Weights of a small GPT-style language model, trained from scratch on English Wikipedia.
Size: 15 layers, 9 heads of 64, MLP 2304 squared ReLU.
Training: a variant of Adam for these matrices, 1316M tokens.
Each number is 500 + 40 x the weight over its row's rms, rounded and kept within 0 to 999. Layers, rows and columns count from 0. Numbers have three digits each. The size before them is the row's rms in percent of the matrix's.

# up: layer 11 MLP up, 2304x576, rms 0.052, rows 1628-1637, columns 432-575
# down: layer 11 MLP down (transposed), 2304x576, rms 0.0426, rows 1628-1636, columns 432-575
up1628 101:453443514448436484585469507528484497517508561468546526476528467494492527482478523506527532515513473481539509440525402538494433475450479501562472557508470494488475517476466458518511443566419566534404462479542523481475475603454463464546462464481463535555567522557499509488538553526509453660508541555539554486380474484551490523418493460506520456500569536546558526487442521513544480453577428457536505471511487447513537472502506553502448
down1628 101:510419476442499564486601471509505493492513476417469549399489446515573503420538473489507547488581490519462466524493490482518524505436510441531537457501471508542521553441537533500492531537441418583431466463555421547425471493503525451538502482479426538560505471467530597542454488429528539532492451537476468559469442477510543480533470494492489572516454524545468455507510426459522466403458448439472495488473509524484479507494449484484440
up1629 097:513495501480478564543490517442505452544490428497467496475494463441527521467505435517469546520558523476455452567547555497462477471527519546515489459487527506477487506501444523545504479584526522469473502459569489493508555526529400369544468533557521485492421537469542499535500503512482546488497522470470551544488466434449554500553450492457475425435555440628479507555474501553514449492470472437451565537488502456543483520489498515443415
down1629 097:537510420466467456473507502570502560509542519546446541499561492477506535438450485465437508514469460459501530476441447488530489519527475514465484519464425517445528463487545483529524429427596426544522560612489541448448565504478516510499433509501535398541585522500552516494490438582479545490566427465528494561492515525571508476501567481572554548527498470504487524539505537543491430465547487531494469527519496491497556448530487434540460
up1630 104:551563552522526494539475537520588535463430501528437505522412499447539506479539478466478505496554472513576469440552501497530496472512481467549559442517447448534525510510480525512539507451495576516539440473539559449520496497496510591536510567487525455470488546502448428527441510531449506539519429549567510547442536502490440556527451386512447432472534505478447559530498579476553459490460492444457456552439453472525465535495545537483447
down1630 106:553519606520486520437534506551539517468539541572464498591455502553496451527545543536522472529538537497505485494530544524547496560507514513459459574433443557505541557522475492456476427494500503422467455490502499485521437525491544473535468522398443543435487577494537516512482508501525531470510508448492543500556534484482498521487457594473485527545529507478498493503382472508513386486547493426484480509438541576444522440548496532437483
up1631 103:521487482515575437533576574509472575504519475486496451508467488567482459509489448498466543532517471370539401462465461430436532466576446537505503520416559501449507518540434531537610538496421509452575467526523537522585474460569515542542466443431516514552542483469469469492505531553452509489551441479542434471510508455551501484471513440488473546537542526441448487510497534484504494555438509459546529581508478441506470511524557460525503
down1631 102:522512484465475485531460521408461487480523555468516468505474506357457559477500558423516452521447498537479515479546473424547480503514483530568424479515512500471509542477503464472479496573540476495489525546531507508562415495488461491476454487479507467497476549477522477451412513523441585419455540549491494480514426492541477496502455519464537564534496438473513530487534424550504499462512441477506512556448432483497476478506506507495489
up1632 104:451421509577471514524526472547480509430494559389543493530525422493521509490484484487457534499527487424484444506535538465532511515485488504528446497514537535418491545465502502481429468482525488467477586575467496413523542548613454424454473507448490515468432463538472483476463524461556440514442487490421501491526497480544516525461468423443431506455522476438521507414487456498467472462491500514541542510465523488625526525527497609507479
down1632 106:494523472494495536540472496536489565460496454569494507452450474388466549462509419538498527541537406511513472510524460439483511483495518443533493499493505527499463453475465577460539490514469491516537535466463498520530526533534479496502435508480423457409484529453546453456428547493510460564452498475494517482523565521519461447537517504471461511451438483398502470467456421504507535451446479563560582525402515521427483546502517468492553
up1633 094:546499515508490541488515501574485440467541564473526528496445473414485536531533570426474548530458507456489514503529534550472487508483483521508472429459474483542536569517486458486433490526559514451490500552588483452548534512577509524463483466418496526564487454479478549522508502511534511476461521468486561490618451445517431468451508520423478474611518474514463478501446508557511491420443576448479447556532528477521471550474467510563488
down1633 090:508448607577571514488442520491470506477447511442519513549501519527562577458514474549548511455485500500568445491478475373501535522492482543494574588560476519473477421508464559462500508505492441553491503511477492551510492494396446460520451497516502476517562525482428485522511503482523447472521527496540544462464561504447525574514565495511556503523552512466534501520492523467497476520520434532529476447520557509495584438524511479443503
up1634 092:484486561507476519440467449522479484504505459517519481512498468499480513499541540373471438479586472401484428479499551495501571478543473521495417454487518505556566556568565486530458490496466514508454532572529501478557489564444565489524468514467583478487532523456520562518528501531471556497472522468521589565502518483554487529494514454487452470505470494489425456485424484472463509477503531408554516501526520496504495568490483467459508
down1634 091:443505563585537572573582496547443465523490503588496480543450486445473494493474439480552515541486568534547520525466496452523529568480506554489510512539513531484524512532582501589537498489484525484577510515459542451452590621489492513489513460421555494482490557496481527481462526512501548496479493477476456503496550467432459553530580526565438531531553507479448514504473462497451449467516466466487424606533545553573548541523445458517546
up1635 095:526497477517486463518487481526449482508513605511534519525463540610509562544475448534490560476430505456496426461476573532483570444497411495411516441472476495514444492493491532519494465475390544483482518520556469504477485550541530409522540469429645528460460553484459512517546452522488551516518483484479451483502504470536472541473521539452480498564503465473552485501532480490478523459516482600532539492489455453551489508519535490464505
down1635 096:559579539484556538522506508493494498576468452438453474485545466557541527466473506469499434559528583496466502506516461551426531428533585471471471503512429548525497539528490506530478445479532573505486462454472469511476472517498587489542508545517517494495486558511471472538550468489543500451472429457493522535511492534471532533522442507540493486407524452545530471477451462555498518569460516509532530647532539450435506467481505541460471
up1636 104:560551506479513522530495498510533597483403491492465524503627455517473485458504541588519500438541504404448477443505517513508592561535484611462542487495543492486496520481430533434493523521448593547522476497535524510528525484407470476534514486456598494444475547528467518516507496471500508562472515442517536486511491438497477527454417475572463403474539481555537517475420416501477538478499508407446511454461524517488551536380492471467449
down1636 105:485536445464482534537498454507546534534524470494430518479475522491531544551555398457421482488518418494523458462501431551546537427501399486530528434468533547554495559493476500496489545477481530529554461511526460513499544493487535505517510526581476484485579545488424494541499518530552483515492552447461439467485474500482531608512424512487442491454523487448497567508474469499470512416493517558477518565530474498431486512451498535541489
up1637 102:449546506515508535534523582537538438537500525430503549514541499522544565473516508451455528460512478483534470498589523482558504454574459522530494426520513503476515467519477512483502557584488513546487500486494518445558487475474533535472517584567570440539431517512503525554544509549522467495445440501482525495497525490542460509566515598558448440526501472481556535468508482563484480530534469484496530584494509504496512553571494495511466